{"qk_norm": true, "bias": "none", "parallel_block": false, "init_std_qkv": 0.0491, "init_std_up": 0.0491, "lr_mult_o": 1.18, "seq_len": 768, "steps": 7083}
Each number is 128 + 32 x the weight over its row's rms, rounded and kept within 0 to 255. Layers, rows and columns count from 0. The size above them is the row's rms in percent of the matrix's.

# layer 14 attention output (transposed), 128x128, rms 0.212, rows 73-99, columns 0-127
size [ 88  96 104 108 100  94 102 100  95  82 102 112 100  87  93 115  98 112  96  87 104  90  28 105 103 101  95]
[[132 118 106  92 122 151 107 124 120 147 126  94 104  71 135 137 100 105 108  90 108 168 158 146 116  99 156 179 124 104 184 103  84  66 212 111 106 147  70 116  95 123 135 109 136 115 121 148 174 168 134 103 105 121 144 127 101 194 139 123 100 141 135 157 132 141  67 118 153 122 154 133 178 148 156 142 139 129 152 145  95  94 135 101 111 100 100 116 169 144 114 138  99 189 112 203 102 193  95 122 124 168 162  76 147 139 128 150  84  79 110 127  92 140 117 171 113 180  55 162 131 128 179 136 222 137  51 138]
 [101 146 151  72 149  89  88 118 159  63 199 203 102 126 161 166 153 145 161 144 126 123  88 126 147 120 153 136 123 158 132 143 118 198 102 117  39 171 117 158 135  91 126  98 109 189 161  94 148 149 142 146 186 139 130 169 128 133 193 109 140 166  87 140 149 140 124 117 157 142 154 151 159 146 103  97 126  91 162 167 142 167 144 121 182 152 121 112 101  74 106  75 132  97 123  65 109 133 120 111 160 116  52 113 151 137  92 118  83  90 143  76  97  73 137  65  97 126 175 118 142 112 113 124 124 118 114  95]
 [141 179 144 126 137 113 102 118 123  93 145 157 134 114 131 124 136 183 182 107 113  45 110 144  99 122 116 131 111 143  98 138 118 168  93 172  83 105 168 127 135 117 123 128 147 126 158  81  54 112 182 113 153 129 129 211  98 130 179 129 136 159 155 136 158 117 165 228 109 183 146  90 155 130  59  39 134 159  81 211 127 119 139 101 165 111 192 104 133  77 109 115 138  55  83 115 126 118 132 155 175 134 106 122 161 118 110 118 162 101 133 146 122  73 121  95 111 156 116 130 155 124 117 127 129 119 126 105]
 [126 188 125 104 143  93  95 101 150  92 170 118  84 140 149 164  99 147 189 129 169  60  98 181 131 131 183  78 107 184 111 161 139 170  85  90 159  92 158 107  85 122 137 114 137 140 130 181  61 175 130  84 128  57 188 155 136 144 154 172 136 140 105 123 144 157  87 184 128 165  97 126 134 102  70 112 120 111 142 117 117 101 124 138 169 103 106 145 148 120 152  96 145  77  84  93 136 135 113 163 153 101 132  57 134 112 109 102  53  59 113 118  82 132 134 146 126 178 117 141 131 168 112 112 138 151 136  90]
 [137 149 168  85 130 135  95 102 117  95 134 199  80 115 116 117 138 136 128 120  82  85 101 173  61 149 164 171  83 159 130 141 105 139 138 130  74 107  97 106 137 157  85 162 130 106 114  54 151 200 114 152 138 141  95 115 116 134 201 136 161 184  85 126 117 166 141 114 142 176  89 172 124 143 119 102 147 129 142 112 133 101 169 104 124 162 160 148 108  83 161 152 128 124 130  92  57  95 119 115  86 149 101 141 134 157 100 167 171 145 148 121 150 137 128  69  87 145  86  87 193 102 103 101 110  29 105 100]
 [135  94 128  49 146 109  82 104 151  96 146 166 107  35 124 117 132 123 138 132 125  89 150 184  60 120  99 196 142 124 158  82  81 141 132 171  28 118 125 127 159 167 107 113 146 114 110  98 153 187 159 138 168 180 110 121 110 171 158 119 150 162 132 191 171 110 121 180 129 137 169 117 155 168  97 123 138 147 155 175 138  94 117 126 106 138 182 130 137 109 153 168 102 123 107 164  84 119 123 130 154 153 120 133 152 156  63 109 173 134 167 147 156 108  97 136 105 169  78 143 168 117  89 133 170  98 101  97]
 [168 182  91 149 141 136  88 147 167 164 149  98  84 133 176 166  98 112 157 151 144 120 106 128 174 123 127 107 159 143  57 177 151 168  61 158 211 113 184 126  93 139 196 130 140 161 124 173  67 156 157 102 138  88 126 146 111  96 147 184  80 133 171 116 126 124 147 144 104 143 133  99 137 108 117  90 121 101 122 132 117 129 120 158 118 138 184 110 138 134 138  86 142 102 107 143 147 154 167 165 148 116  81 130 154  93 138  82  55 125 107 161  69 130 119 127 151  72 112 160  97  99  96 153 165 223 123 148]
 [101  81 173 105 108 130 117  97 126 118  98 185  93 109  60  77 144 125 123 105 117 151 131 130  63 160 136 151 134 138 149 111 112 114 150 122  80 156 113 103 176 158  81 139 156 105 112  59 177 162 124 162 139 149 117  52 153 142 152 111 171 135 107 157 130 145 137 103 153 131  59 138  97  97 125 178 134 133 146  97 141 105 171 134  98 124  84 172 143 166 190 196 111 140 136 115 116  57 132 134  77 127 129 131 135 171  92 125 182 167 169 106 180 148 128  86 125 144 137  87 181 168  88 109  79  50 143 125]
 [165 143 124  86 169 110 104 121 154 109 175 162 137 121 174 186 133 145 135 123 101 109 122 139 138  88 130 132 126 134 125  98  94 144 120 140  81 153 106 181 135 106 121 114 122 167 121  94 119 167 182 132 152 145  96 180  90 130 149 119  89 136 118 147 185 114 118 143 116 143 195 160 196 170 124  49 126 121 153 206 139 143  98 104 161 157 194 107  86  30  49 129 135 100 158 134  92 157 124 131 159 152  84 133 153 115 112 155 103  91 116  93  94 113 116 108 100 120  83 143 125  64 152 115 182 119  64  93]
 [ 75 114 136 198 108 182 198 138 124 145  92 116 144 180  95  69 133 112 127 128 139 151 123  59 124 146 122 101 195 103 147 143 187 104 139 146 112 137 163  70 126 117 144 150 172 102 190 146  91  49 100 143 110 149 104 137 134 140 130  97 140  83 183  84 105  85 156 116 106  97  96  66 107  88 137 151 148 158 110 119 109 140 151 118 110  92  97 107 170 196 168 124 116 116 128  99 190  92 147 118 118  73 135 149 121 121 118 113 169 150 166 169 114 140 143 136 138  97 160  69 118 130 130 138 109 171 197 175]
 [105  96  99 184  86 129 167 144 115 163  95  60 161 148 109 104  98 104 126 142 156 170 149  86 146 146 115  86 171 109 148 169 174 105 130 117 203 130 144 110 117 112 148 108 134 124 117 206 121  66 112 121 125 106 169 112 160 161  60 124 124  68 130 107  89 120 123 122 125  88 106  95  94  94 140 184 115 133 106  91 106 127 118 140 112  91  52 114 172 205 131 103 123 149 108 124 175 143 135 125 143  78 155 106 118 128 158  95  86 129 114 135 129 142 138 197 167 100 158 135  94 182 132 128 118 200 197 173]
 [110 112  91 152 134 122 169  68 109 104 116  88 153 131 136 108 142 147 137 106  87 137 142 144 114  89 153  65 119 113 165 155 156  87 127   5  57 106 103 118  99  69 139 159 137  50 186 153 133  73  44 141  91 158 155 147 155 144 143 120 140 108 125  84 124  88 140  92 177 105 132 163 135 154 141 144 170 168 135 109 127 134 175  99 139 128  71 135 154 158 174  83 105  94 143 111 139 136  93  95 138  99 142 117  86 133 153 158 149 134 127 143 109 160 143 152 111 138 117  60 115 117 181  84 127  87 163 160]
 [123  94 144 207  56 164 166 157  88 142  71  88 152 178  65  92 165 150 149 121 167 140 157  70 122 115 112 105 143 136 126 168 146 124 102 172 179 141 156 135 144 118  92 118 126 126 113 125 126  53 147 139 108 105 158 117 185 135  65 131 128  80 152 140 100 104 174 161 125 106 109  71  67  99 129 136 135 125 100 107 149 151 128 137 137 102  80 144 159 165  78 134 133 120  96 138 207 104 148 140 136 120 169 131 130 117 193 101 129 142 110  90 155 117 141 145 163 145 176 125 122 192 127 148  72 183 190 160]
 [139 162 149 176  82 195 173 152 116  90 115 136  85 209  87  76 164 146 162 122 161 132 118 111  91 161 138  89 117 167 107 153 174 137 100 159 124 144 121 104 124 145  80 154 139 101 125 104  82  94  88 158 120 105 115  76 191  93 147 140 137 104 143  94  72 134 185  88 136 126  66 100  53  69 142 142 123 118 101  79 148 158 156 133 131 110  91 176 164 161 157 123 142 132 114  76 166  56 159 155  97 118 119 135 131 139 137 135 131 163 143  85 148 137 139 102 128 125 189  90 153 145  98 125  63 116 162 153]
 [151 150 147 126 142  94 159  90 153  83 152 105 112 158 125 124 157 197 159  94 103 102 138 134  72  86  89  67 103 167 106 141 142 179  81 126  71 154 139 142  99 102 127 146 117 119 150 130  74  96 141 182 147 128 124 143 160 116 182 144 175 130 177 154 112  37 154 194 160 132 142 132 104 128  89 102 147 128 135 154 157 163 177 160 179 137 119 127 147 137 152 161 137  85 122 103 210  74 143 147 128  91 128 192 129 129 124 108 191 119  99 111 106 137 186 131 118 177 120 107 147 114 123  96  67  65 159 125]
 [148 150 123 135 131  97 118 118 110  97 116 126 176 128 114 119 151 209 156 103 103  56 135 122  77 101  95  96 105 140 106 149 124 151  92 159 117 102 142 136 148 107 111 134 120  89 151  89  81  52 187 149 104 132 123 222 152 126 141 131 126 121 149 111 156  75 197 194 157 154 156 133  85 179  91  55 145 174  90 163 170 118 125 109 158 126 155 108 162 107  83 135 141  75 106  99 160  98 126 125 152 104 109 180 118 136 149 147 207 117 116 140 153 101 147 155 147 190 144 128 136 163 137 101  70  95 165 127]
 [141 124 161 178 159 195 148 144 124  90 134 148 126 158 120 151 151 138 130 124 181 148 147  75 164 136 132 138 145 134 104  79 129 126 118 211 116 200 107 138 156 115 117 104 114 145 121  73 129 126 215 114 105 122 112 132 134 107 106  83  92  90 187 121 160 131 164  90 119 129 164 100 101 122 164  80 113 113 146 167 123 148  93  81 154 108 125 163  96 135  28 135 174 155 166 140 121 156 136 133 124 155 112 143 148  97 137 153  96 140 129  57 164  68 110  81 111 146 206 161 129 160 163 201 148 143  94 153]
 [103 114 123 123  71 167 101 159  79 177  86 158 161  86 111  55 127  94  89 123  49 124 127 130  62 139  83 187 137  91 171 134 129  75 182 174  81 128 145  78 141 133 134 133 164 116 129 135 167 118 125 175 146 146  69 161  88 185 134 117 167 184 109  98  75 136 161 116 131 105 124 113 150 185 155 163 145 142  87 128 102 121 157 118  92 147 154  82 172 128 165 116 124 167 134 121 128  99 145  86 122 124 135 118 109 132  86 142 199 157 150 168 130 126 133 169 135  83  89  82 169  84 129 132 134 152 153 166]
 [115 113 113 138 160 135 122 108 109 187 126  95 165 128 150 178  79 109  91 130 134 131 113 174 201 118  91 109 128 101 102 131 101  87 178  68 228 112 132 114 120 124 155 159 123 125  85 110 137 177 101  54  84 154 142 148  67  98 135 171 105 109 138 119 160 144  93  86  93 118 113 157 151 148 167 154 106 104 126 100  96  62 110 134  66 163 145 112  87 135 116 133 119 144 156 164  90 170 138 115 127 184 163 139  96 101 176 138 100  93  87 179 108 181 145 114 136  84  72 167  91 124 181 131 149 145 105 146]
 [163 129 142  88 170  70  84  99 156 110 163 152 117 107 140 195 105 157 138 123 141 112 137 149 143 127 155 140  98 152 106  94  78 173 115 146 185 128 125 194 166 155 117 101  88 174  73  95 134 217 213  98 138 103 125 129 114 110 136 131 125 139 120 162 176 144 114 158  98 185 125 160 161 140  99  87  98 106 129 132 131 109  90 154 177 139 154 146  90  80  72 185 148 104 105 146 101 156 117 142 119 163 118 163 146 122 138 126  91 114  96 103 158  97 131  93 145 175 149 199 123 169 118 131 108  63  78  73]
 [106 111  92 128 161 123 164 137 120 148 143  90 195 114 191 180 134 106  96 144 133 140 128 111 214  96 103 117 152  73 151  94 135  99 157 107 109 132 143 145 103  80 171 102 110 141 154 194 128  76 122  81 137 168 120 175  82 107  89 100 120 102 138 112 170 102  80 113 117  80 213 124 196 181 133 125 144 130 145 163 117 148  96 111 118 150 155  65 110 107  78  93 133 113 162 134 128 199 130 107 170 111 120 132 107 105 144 137 114 103 112 164  98 124 130 142 125  98 125 137  79  85 191 152 198 181 119 151]
 [183 133 128  91 120 152 121 167 160 165 122  73  99 108 122 132  96 105 106 120 162 126 191 162 109 128  89 176 157 125 113  92 108 115 158 183 220 123 137  98 120 190 150 110 128 147  74 144 118 185 159 101  97 104 103  86 134 146 112 161 101 108 162 156 114 109  71 142 133 114 143 116 101 127 126 134 115 121 139 131 130  82  84 183  52 123 144 141 145 143 134 167 105 189 124 208 145 117 136 154 128 150 160 119 159 150 116 102 100 109 119 144 111 178 100 180 172 155  62 211 131 131 144 139 162 208 100 118]
 [124 192 142  93 133 207 123 142 124 128 113 114 110 142 104 111 120  61 112 116 129 157 160 132 122  99 116 102 146 137  80 101  81 138 115 134 151 135 155  64 155 167 147 104  62 164  56 135 117 109 163 105  53 104 113 173 124 143 104 150 171 128 131 123 147 144  50  99 153  91  95 174  82 141 104 140  67  94 143 128 136 108 113 100 139 152 158  99 122 153  92  80 140 119 105 120 133 161 138 125 172 147 165  91  92 112 152 126 121 140  66 143 166 126 178 172 154  85  99 133 164 187 114 187 128 154  97  40]
 [ 99  98 169 124 123 146 117 143 107  86 108 225 106 137  67  99 170 126 122 144 144 119 121 100  79 169 125 192 141 136 132 138 121 136 116 182  53 155 108 113 178 135  83 133 120 113 157  30 180 128 158 159 141 177  75 123 141 152 159  87 135 126 106 121 136 136 192  85 136 139 123 138  74 140 159  83 127 150 145 152 154 124 113  82 121 134 140 146  97 107 124 141 129 142 164  93  92  74 121  93 126 129  86 135 128 169 113 169 159 180 198  93 193  97  82  88 103 131 170  99 174 113 120 119 116  92 131 130]
 [ 95 119 135 166 103  93 165  82 137 133 111  92 147 140 109  94 136 144 156  96  83 113 104 118 103 110 114  89 131 134 163 178 153 111 109 131  91 114 191 104  85 117 142 118 187  87 134 173  75  86 121 168 171 122 160 145 137 162 129 139 161 124 155 127 135  82 120 208 107 129  95  71 134  90  87 147 144 150 125 127 128 156 194 114 155  89  96 102 175 193 172 137 102  71  92  83 177 109 119 143 139  64 172 153 110 105 139  77 212 123 134 178 107  94 160 152 131 128  91  72 133 150 111 118 117 138 184 152]
 [122 140  97 152 111 105 169 113 114 129 133  89 116 185 114 107 141 155 146 123 135 121 144 131 114 134 150  50 102 132 151 156 161  98 123  39 157 115  90 126 100  85 112 156 111  96 146 178 123  83  41 162  93 108 158  93 176 127 105 142 160 113  67  93  88 122 112 113 174 118  88 184 103 107 144 149 121 150 119  69 127 158 166 138 131 123  43 177 147 129 182 101 105 118 130  96 188  91 104 122 118 106 151  80  89 155 158 150  92 108  93  87  88 182 157 183 135 136 149  95 109 149 156  80 104 119 176 129]
 [171 147 132  87 168 109  80 138 126 127 158 166 130  92 162 179 123 142 110 116 104 102 139 144 142  92 112 167 102 112 109  83  75 140 135 160 123 144 112 161 148 136 132 116 103 178 116  82 155 172 190 111 112 122 107 165  78 116 119 130 101 153 122 152 177 134 115 163 106 153 175 147 188 167 128  62 119 123 131 203 123 114  74 125 146 159 193 122  83  32  46 132 151 129 153 171  80 181 115 119 150 178 109 123 157 116 107 145 112  95 109 105 101 112 105 110 111 124  95 171 136  89 148 139 174 124  54  90]]
# layer 14 attention value, 128x128, rms 0.186, rows 74-100, columns 0-127
size [ 82  88  91  92  98  86  82  86  96  95 101  96 125  84  96  92  91  81  87  89 108 181  95  90  93 104  88]
[[154 163 118  64 126  94 124 129 139  84 107 114 171  99 144 129 107 108 134  97  99 121  65 166 115 150 113  75  95 131 176 149 108 103 167 169  88  46 134 154 154 192 167 159 157  94 111 150 120 145 108  92 114 109 143 131 104 125 144 130 145 116 114 155 114 134 129 144 148 109 125  96 118  89 147 145  67 199 146  69 168 155 144 109  99 100 108 165 135 105 207 115 125 151 130 130  94 162 140 105 133 153 108 131  94 107  75 120 205 169 136 205 147 133 117 149  87 132  37  68 141 115 137 203 149 136 117 126]
 [129  91 133  73 157 114 126 167 107 151 129 151 117 127 117 107 120 111 131 113  87 157 102  72 152 169 145  92 103 105 190 136 182 126 152  97  62 129 138 167 119 117 111 141 112 109 104 154  84 101  52 161 137 100 101 118  99 135  99 119 118 148 101 155  88 142 136  43 166 100 125 160  88  86 162 138  66 151 143  49 135 111 125 124 173 145  89  61 141  96 202 138 132 146 143 128 138 124  54  67 108 116 154 130  98 144 110 158  93 161 138 174 113 212 129 149  87 131 114 128 158  71  84 136 116 120 128 103]
 [106  89 115 132 107 129 135 125  97 109  98 142 190 114 126 140 123 109 136  67  68 137  41 156 149 212 109  86 128 124 170 142 127 105 110 141  68 169 127 175 134 133 132 112 180 113  79 154 163 102  93 123 156 157  80 108  90 128 157 130 138 152 124 181  85  58 133  89  68  80 132 131 138  89 108 149 129 158 178  92 174 208  93 153  98 128  73  97 130 124 233 120 140 163 140 107 125 171 130 101 146 158 126 167 125 178 129 123 140 168 128 135 114 158 136 145 136 116  99 113 118 106 173 131 111 149 150 133]
 [118 110 132 146 166  83 115  83 176 139 121 133 100 173 162 116 118 153 105 103  33  70 113 138 127 126 111  95 136 174 163 134 169 169 144 154 137 118 116 153 154 110 158 142 173 108 115 125 140 166 105 183  93  36 104 130 104 109 137 119 119 111  63 119 124 142 128 114 119 130 123 112 121 180 137 145  63 165 142 149 129 150 150 159 180 144   0 105 138  60 146 136  88 109 150 114 171 109 127  94 175 148 181 150 137 149  96 131 146 128 137 143 107  97 125 160 119 159 130 134 154  97  77 137 149  94  92 148]
 [134 142 110 124 157  90 136  68 146 174 102 142 176 139 157 125 124 141 124 140 126 140 125  78 120 170 124 128 117 141 151 160 168 150 173  72 128 101 107 178 121 157 136 118 124 142 131  91 124 145 116 149 125  84  89 134 133 108 149 109 126 136  73  94 150 185 155  76 150 173 116 205  77 171 175 108  84 145  40  90  96 161 141 143 113 126  77 167 108  46 104 137 194 138 142  90 130  67 126 132 144  89 172 167 137  92 156 188 132 122  95 130 116 209 138 129 107  97 120 117 114 131  83  87 123  70  93 123]
 [133 111  87 100 107 149 144 141  88 149 132 124 154 102  97 119 129 110 113  96 135 174 130 165 139 120 144  92 112 124 146  55 147 118 103 152  81 234  74 165  93 112 101 103 103 132 160 185 173 147 105 136 145 174 135 116 129 172  93  90 157 115 104 165 130  39 138 113 127 118 164 151 139 107 121 110 140 130 250  80  88 164 110 111 131 118  93 128 102 145 160 104  90 164 143 139 127 143  84  65  89 114  99  86 157 157  67 119 140  92 127 121 167 157 117 102  90 153 126 122 164 125 141 125 100 156 147  62]
 [ 60 158 161 144 181 113 145  47 154 103 124 100  92 205 171 152 143 133 104 157 109  98  79 126 104 108 136 168 132 175 121 155  84 156 148 107 161  74 122 105 146  96 157 127 152 129 143  96 167 151 143 120  73 116  84 140 173  92 137 109  83 110 127  96  98 146 130 111 156 138 137 137 135 162  75 102  81 118  18 173 142 127 100 119 148 119  77 113 153  81  74 156 177 114 135 106 144 128 146 133 201 134 200 145 117 143 159 156 150 138 101  79 113  85 117 142 107 131 155 125 110 128 131 117 161 116  62 133]
 [173 133  76  80  88  90 125 157 146 176 116 139 149  75 144 145 125  95 139 107 125 100 163 125 132 171 119  97  95 125 171 171 193 161 190 113  80  79 160 128 116 192 126 161 107  88 135 152  70 151  82 121 129  79 158 130  89 133 128 148 159 135  99 149 128 175 133 115 172 166 138 120  65 146 194 149 121 196 104 102 144 156 143 121 108 103 109 144 119 113 125 141  74 153  85 123 124 118 100  80 105 105 117 114 153 114  97 144 123 148 122 214 122 164 144 160 154 132  26 122 130  98  91 195 139 120 147 123]
 [109 174 158 130 143 166 129 113  63 153 146 104 120 135  95 123 119 118 140 101 184 151 137 109 130  91 184 127 107 135  90 105 104 128  82 115 148 121 136 109 147 135 114 149  93 160 168 101 122 117 125  91 115 109 155 132 125 119  89 116 108  80 119 108 133  99 115 114 161 103 115 123 186  63  54 125 131  62 129 146 140  83 128 114 187 167 227  94 168 184 111 119 147 142 109 156 127 153 108 147 124 193  98  89  93 131 156 108 125 115 143  93 194  28  77 120 175 133 212 111 123 121 121  74 128 125 132  85]
 [114 146 145 147 118 172 149 137  96  72 132 112 153 115  93 121 141 144 137 148 194 175 102 141 144 106 129 158 160 112  72 106  45  70  78 106 156 175 120  83 125 134 122  92  96 140 158 130 145 114 194  98 121 208 154 128 150 112 136 134 122 151 205 127 157  90  91 131 132  99  93 143 178 105 105 133 194  73 124 154 151 125  86 136  88 175 220 145 137 197 121 109 147 131 121 146 115 172 141 192 146 146 130 118 111 132 171 113 151 122 124  92 147 146 125  99 113 146 207 134 106 144 185 109 118 152 140 120]
 [170 147 123 134 142 191 111 174 106 121 137 134 217 132 129 144 103 104 152 157 139  60  88 141 151 178 118 150 135 118 114 190 121 112 111 179 126  70 129  93 154 173 153 144 153 152  86 105  68 136 193 113 163 129 130 135  72 100 129 176 140 118  83  86 125 154 103 118  48 110 112  57 171  99 108 168  64  97 109 155 150 145 123 175 140 132 196 107 127 134  83 143 134 106 156 102 114  92 157 163 141 167 129 138 133 158 126  90 118 124 139 123 178 105  87 120 157 113 169 138  79 104 153  66 146 100 135 156]
 [ 72 139 183 107 166 131 122 162 118  92 120 137  54 109 103 128 172 117 130 179 160 207 117  99 147 104 125 152 156 112 128 108  40  89 143 119 143 210 106  58 151 110 132  87  76 157 140 117 131 106 136 156 146 198 130 110 138 134 101 101  97 146 177 140 127 170  96 173 166 127 112 126 169 108  93 105 156  87 107 160 153  54  60 119 109 167 219  84 137 167 106 117 125 113 101 170 122 149 101 131 180 103 140 145  94 122 137 119 128 156 115 120 133 132 168 112 110  93 164 139 128 158 134 145 122 136 109 104]
 [ 92 127 186 131 144 145 100 167  80 163 112 125  86 147  87 143 153 137 141 169  69 161 104 137 144 110 128 139 151 160 158 133  75 148 139 157 187 154 130  76 175 119 141 126 162 157 140 113 177 177 106 125  96  98 130 127 151 149  98  84  99  90 163 176 133  77 102 133 105 113 123  98 171  98  33 136 140 101 162 138 140 102 124  85 148 175  90  41 169 174 125 160  94 114 137 172 136 191 127 134 213 188 134 109 128 144 120  73 139 127 119 140 117  44 124 148 137  87 146 116 137 140 109 135 127 154 109 105]
 [126 120 122  91 129 168 106 149  96 195 105 183 160 119 108 128 127 118 146 141 153 127  98 140 130 247 143 105 106 134 173 150 124 131 164 165 101 114 128 137 170 105 132 129 150 154  92 112 128 146 117 128 116  94 104 148  97 152 142 147 130 125  67 155 124 178 125  78 125 198 121 127  81 111 118 109   9 179 124  94 127 128 113  68 145 158 139  95 130 132 131 154 129 118 107 154 116  79 107 139 160 104 148 117  93 173  75 103 123 119 152 163 253 129 111 131 145 139  71 130 113 125  96  67 145 145 142 138]
 [143 101 182 116 113 155 123 216 115 155 133 153 121 121 111  88 136 118 137 144 110 169 145  82 162 173 140  86 147  99 150 149 173 119 166 125 106 106 183 123 159  92 142 151 108 147  58 126  66 110  98 188 172 130 127 135 132 139 111 114 130 150 121 162 117 215 149  99 167 169  91 121 106 114 129 119   6 157 132  75 161 107 127  91 136 155 165  65 139 101 134 137 127 131 105 181 133 118  74 123 124 147 176 114  92 149 118 122  59 174 100 156 180 177 157 120 112 106 134 139 121  90 129 129 122  86 149 137]
 [123 160 141  41 121  96 107 181 150 123 131 113  54 120 107 110 144 121 139 136 115 143 165  88 101  79 109 150 170 110 144 162 125 118 170 107 159  77 186 140 116 164 113 158  72 107 136 119  90 158  62 113 161 152 153 130 166 116 108 135  94 109 142 180 112 152 123 228 186 108 130 112  82  75 133 160 194 147 113  79 164  80 132 143  83  97 141 115 154 140 109 104  88 108  74 140  96 151  92 121 152 150  85 131 153 125 169 127 129 132 111 175  86 125 176 135 136 138  60 110 134 132 100 174 137 138 143  76]
 [144 148 118 171 152 118 140  77 128 145 131 136 118 135 150 103 115 114 130 167 110 125 163  76 124  70 146 126 133 132 105  89  68 140  95  85 170 200 104 131 131 116 117 161 102 160 186 111 115 146 161 164  83 115 150 121 119 115  86 118 115  97 120  65 156 170 107 126 130 195  96 160 176 177 159  89  79  94 116 209 111  52 100 122 165 164 136 164 122  81 109 119  95 133 160 138 136 121 135 168  71 101 157  94 118  79 125 127  89  82 144 113 177 113  93 112  97 123 235 142 121 157 118 133 108  91  97 120]
 [105 154 123 163 113 144 144 138 149 111 165 105  72 196 107 157 153 120  90 111 140  79 188 123 156 108 161 184 152 117 110  56 197 142  46 157 141 152 162 148 111 114  93 103 130 126 138 180 116  61 175 132 178 107 128 133 142 140 105 147 167 143  97  83 110  72 124 157  98 153 163 118 142 148 118 100 180 104 202 163 106 149 176 153 130 119 140 157 113 100 130 108  82 124 115  96 143 134 108 124  47  96 135 120 159  91 107 148 126 155 148  71  60 121 129 109 152 178 158 177 152 103 121  88 128 116 168 127]
 [ 80 105 134 109 103 116 149 145 188 106 130 155 104 102 138 138 158 132 130 104 120  81 122 118 110 139 108 118 111 108 144 142 165  99 149 138  98  94 178 113 109  99 108 147 134  88  74 141 138  92  55 137 135 157  88 122 175 136 160 130 134 160 118 190 119 160 169 110 166 152 134 154  20 152 143 137 170 190 168 101 158 153 153 111  59  96  89 133 111  96 178 130 127 123 115 144 117 113  96  94 156 111 151 146 134 175 104 149 156 171  98 149  78 183 193 145  91 137   6 127 156 111 154 162 132 146 124 153]
 [193 158  91 126 110 160 115 143 130 135 150 117 153  77 135 128  96  95 138 133 166 127 205 149 111 112 155 143 109  92  70 119 157 113  85 128 129  90 129 132 101 209 119 132 121 115 171 125  53 114 158  85 192 143 171 110 129 127 142 181 126 161 158  80 120 125 130 166 132 157  98 129  83  66 193 139 161 128 139 110 131 117 181 125 105  97 248 181 114 146 116 106 126 142  99 139  99 104 103 153  29 101  64 141 123  88 113 128 102 139 127 139 143 109 100 102 171 105 145 130  98 112 127 127 122 118 156 134]
 [125  94 114 211  44 126 145  93 114 191  73 163  61 159  83 128 154 143 135 138 172 210 157 120 122 151 135 130 153 133 115  97 126 182 126  76 137 195  88 141 122  85 103  82 120 149 149 118 154 133 131 160 127 129  94 128 155 128 110 157 128 139 111 126 122 119 148 118  99 174 139 199 106 180 161  98 174 132 103 112  90 129  86 127 120 139  81 168  79  94  57 165 149 149 112 136 143 132 152 124 103  86 141 119 165  89 174 153 144 103  85  46 116 160 143 119 141  99 147 168 118 186 118 103 112 129 112 131]
 [145 114 139 159  93 139 176 105 162 103 100 115 108 140 133 139 141 162  97  64 164 125 194  95 126 133 158 114 175 152 135 123 148 124 127  98 111 169 123 136  76 130  93 118 154  89 159  76  60 112 118  92 112 164 136  91  99 130 141 160 107  48  80 134 150 116  96 203 115 131 159 157 126 120 136 118 170 164 145 123 103 133 142 111 182  98 118 125  54 120  46 147  51 114  79 155 104 110 177 152 120  84 136 182 160 112 175 176 115  96 196 108 160 107 136  93 145 174 136 105 138 188 146 125 159 120 132 130]
 [134 167 137 108 170  91 123 130 167 128 142  64 106 151 167 115 127 138 138 133  86 164 149  65 120  34 124 108 153 137 166 129 133 138 194  86 201  38 131 141 146 145 141 149  99 135 112 116 104 164  90 162  72  52 159 140 169  98 120 119  91 119 140 138 128 234 129 130 182 102 108 108 143 148  94 154 106 136  89 125 131  96 150 139 126 103 102 123 172 107  82 101 132 104 101 131 131 146 113 120 173 169 158 147 172  93 130 134 146 125  79 175  86 108 156 155 130 140 118  91 133 142  92 165 145  73  90 107]
 [111 120 142 108 165 137 120  95  91 128 137 180 152 109 140 146 137 106 105 133 159 110  70 141 153 206 151 116 138 128 125 125  95 100 118 105  58 172  90 152 139 145 126 141 115 170 123  82 137  73 154 104 120 155 111 137  99 143 153 115 132 142  76  90 115 122 112  78 160 148  95 138 127 100 104 123  67 125  78 152 151  84  91 140 154 220 169  67 138 129 146 119 197 138 140 135 108 105  72 141 139 140 134 122  62 175 106 127  75 127 193  66 202 138  62 116 125 137 197 118 130  84 134  72 113 133 144 126]
 [160  88 149 159  94 168 112 169 112 115  92 121 204 151 104 148 116 101 144 144 116 148  54 184 129 185 107 138 119 126 130 146  81 148 128 143 115 119 124 115 179 133 135 125 199 144  93 168 147 125 159 101 101 164 116 128  96 134 164 159 144 115 174 174 134 117 102  75  39 104 130  66 162 141  92 159 124  82 152 179 153 159 109 140 144 149 137 105 116 185 122 167 149  88 167 114 126 166 218 161 181 174 148 154 110 141 121  79 140 151 131 132 157  87 112 127 149 119 113 130  66 121 171 141 155 129 152 195]
 [141 105  86 101 112  71 135 149 172 170 137 124 110 109 129 122 120 123 129 125 100 108 173  96 118 139 108 113 133 101 154 128 201 149 163 102  89  98 156 186  93 141 104 160 124  81 147 172  74 121  73 144 145 117 143 116  99 155 124 146 144 137 114 169 121 185 143 156 153 146 171 154  81 156 219 135 125 192 123  85 128 140 134 145 116  65  89 153 113  76 129 133 106 140  95 117 141 106 135  73  79  63 136 143 156  98 128 153  95 144 128 197  99 184 164 148 108 146  41 140 147 111  76 208 124 132 139 139]
 [121 158 148 157 132 124 140 128 150 135 145 116  64 154 134 134 126 143 123 152 120 178 215 117 147  65 157 144 150 158 111 104 109 169 126  92 213 164 106 103 134  91 120 145 106 161 210 131 112 145 148 158  92  73 132 118 149 129 106 103 117 111 164 136 155 122 127 167 137 148 132 152 180 189 142 113 187  83 120 205  85  92 109 117 175 153  84 143 111 136  31 160  91 102 117 144 157 157 117 132 119 110 142 119 149  68 130 130  85  74 126  97 128  92 130 110 140 119 200 149 143 155  61 133 107  91  99 113]]